Part of a small language model's weights: a norm on each head.
Each number is 128 + 32 x the weight over the matrix's rms, rounded and kept within 0 to 255. Layers, rows and columns count from 0.

# layer 5 attention output (transposed), 160x160, rms 0.0774, rows 137-140, columns 0-159
[[156 163  83 128  90 156 173 127 154 141  81 126 111 106 152 120 174 127 123 137 136 141 127 108 146 128 127 112 124 171  99 116 144 126 121 110 154 140 143 173 169 146 142 114 149 153 134 148 169 168 139 136 127 145 123  97 171 141 175 134 112 173 138  63 141 154 148 126 116 203 140 165 109 145 123 105 113 135  93 137  93 126 120 159 126 139 150 120 138  98 139 143 129 127 113 112 107 114 147 142 144 118 153 121 133  90 120  95 124 103 134 117  99 146 164 112 136 124  66 134 111 114  94 133  83 153 112 113  98  79 115 134 145 169 111 184 128 141 161 125 161 162 255 105 122 123 129 145 141 100 128 136 136 144  92 119 189 146 154 144]
 [133 180  95 152  77 122 119 111 182 167 117  96  78 112 124  89 136 117 154 154 157 163 109 105 110 150 134 126 119 109 113 139  82 120 111 101 151 156 152 162 168 147 128 107 146 102 160 119 115 156 103 112 132 148 142 117 124 122 140 131 136 124 131  76 148 125 128  98 177 130 144 171 138 143 121 113 121 115 133 122 159 127 149 126 108 134 126  78 141  84 126 136 120 147 136  93 110 157 156 128 108 166 187 168 135 102 124 134 107 120 144 132 114 142 148 115 130 108 146 126 129 152 108 133  91 132  86 159 148 132 119 124 146 157 165 155 119 143 141 146 128 165 255 108 125 101 132 124 135 111 112 121 128 128  76  89 155 149 122 146]
 [175  95 132  98  64  75 136  92  87 162 170 126 145 104 115 141 123 169 115 215 112 177  97  71  99 136 126 115 120  55 141  75  88  73 135 124 145 136 137  95 149 125 169 137 171 152 171 139 106 139  53 111 123 132 117 149 135 163 131  77 135 169 146 133 135 171 100 134 117 107 113  98 152 107  92 150 167  81  97 116 153  92 124 140 102 108 130  68 158 123 154 217 236 108 151 204  96 146 180  92 144 139 118 150 107 216  78  81 115  84  84 135  91 186 144  85  96 140 119 123 120 155 127 132 104 117 170  87 135 161 105 152 150 140 110 118 104 150 157  55 121 121  87 125 159 120 125 138 142 135 168  98 126 150 148 135 127 196 133 124]
 [136 136  79 164 138  50 114 188 169 144 186 145 103 141 152 152 159 194  94 185 136 141 169 162 123 142 168  65  79 110 112 135 129  98 163 126 107 187 204 144 123 144  71 133 191 134 143 142 106 112 136 163 116 114 123 151 111 178 150 192  94 151  86 143 172 164  98 125 130 138 114 119 119 114 152 116  80 133  84  96  79 150 102  98  94  99 134 133 128 156 233  93  75 200 140  86 109 138 101 100  76 129 133 149 143 118 131 145 104 130 142 126 102  97 111  89 136 168 159 159  98 157 195 133 119  81  91 118 204 138  71 117 147 136 174  74 119  92 148 125 177 155 178 136 132 138  68 136 115 144 151 116 112  73 112 112 103 133 116 114]]
# layer 5 attention value, 160x160, rms 0.0856, rows 138-141, columns 0-159
[[ 90 137 145 118 155 100 123 136 137  96 125 141 152 116 119 133 101 136 138 162 117 126 131 143  69  83 148  96 128 114 147 136 102 121  98 146  82 196 114  77 117 165 170 143 103 125 136 132  97 111  94 145  85 144 142 161 115 171 105 130 133  67 167  86 124 183 138 116 136 157 112  89 148 143 131 153 152 155 175  95 116 111 130 136 122  96 111  77 126 135 109  99 203  87 107 152 143 182 115 104 176  97  92 163 118 159 121 130 128 124 126 146 139 117 129  68  90 153 149  92 147 151 135  96 175 143 129 105  86 135 143 136 179 144 120  98 177 102 137 100 118 154 102 170 129 161 137 117 166 122 119 124 130 148 139  97 104  90  78 138]
 [159 119 207 139 121 120 168 164 115 184 136 112 172 183 184 148 116 194 164 120 146 132 126 124  91 145 153 108 120  80 152  84 139 107 157 143 106 126 162  79 148 107 128 204  63 164 155 148 130  95 109 135  81 152 113 148 115 140 125 122  81 114 101 114 140 138  94 107 171 103 152 101 190 163 104  87  49 118 115 133 117 152 188 202 149 119 114 167 121 149  95 160 223  95  98 118 212 150 204  90 138 202 102 161  83 165  84 109 127 126 141 147 150  85 120 136 102 126 104  79 124  38 137 129  78 152 179 116 121 118 133 123 166 224  88 159  96 145 111  95  97 167 142 144 188 130 127 171 126 207 131 104 136 144 138  45 154 133 143 149]
 [135 156 135 197 157  84 101  91 145 119 219 146 140 127 116 105  99 102 137 148  86  90 128 165 136 141 112 156 172 134 139 213 173 148 143 158 125 162 180 135 117 168 126 207 120 108 159 107 134 114 148 144 204 123 129 120  86 130 145 124 119 116 144 124 116 151 168 119 133 149 120 120 113 120 192 165 181 138  92 134  94 122 135 123  97 103 123 151 126 162 135 140 124 132 138  66  86 133  71  75 118 135 136 166 122 149  96 170 149 163 152  77 140 138 136 124  87 166 113 127 157 120 153 127 108 136  61 181  97 112  99 126 107  88 198 106 152 134 133  84 170 161 117 113  65 125 115 160 141 137 117 160 144 147 182 108 119 101 132 175]
 [122 134 145 128 117  66 140 103 151  85  96 121  85 137  92  98 108 131 123 152 121 102 119 163 182 156 118  84 149 113  94 237 190 138 195 122 178 164 143 128 121 162  58 174  98  98 115 159 185 110 151  98 176 142 101 119  95  83 151 135 163 159 163  99 136 159 186 150  92 150  88  87 110 169 174 156 159  92 144 110  79  77 111 158 130 131 115 175 136 155 163 147 106  80 126  90 118  97 112  82 151 136 161  77 133  96 102 141 152 199 134 134 114 159 134 192 133 125 146 162 114 110 118 156 100  93 152 138 121 126 144 147 131  97 170 144 142 122 200 101 108 170 143 124 140 140 121 142 135 121 152 141  70 174 178 169 110  81 138  93]]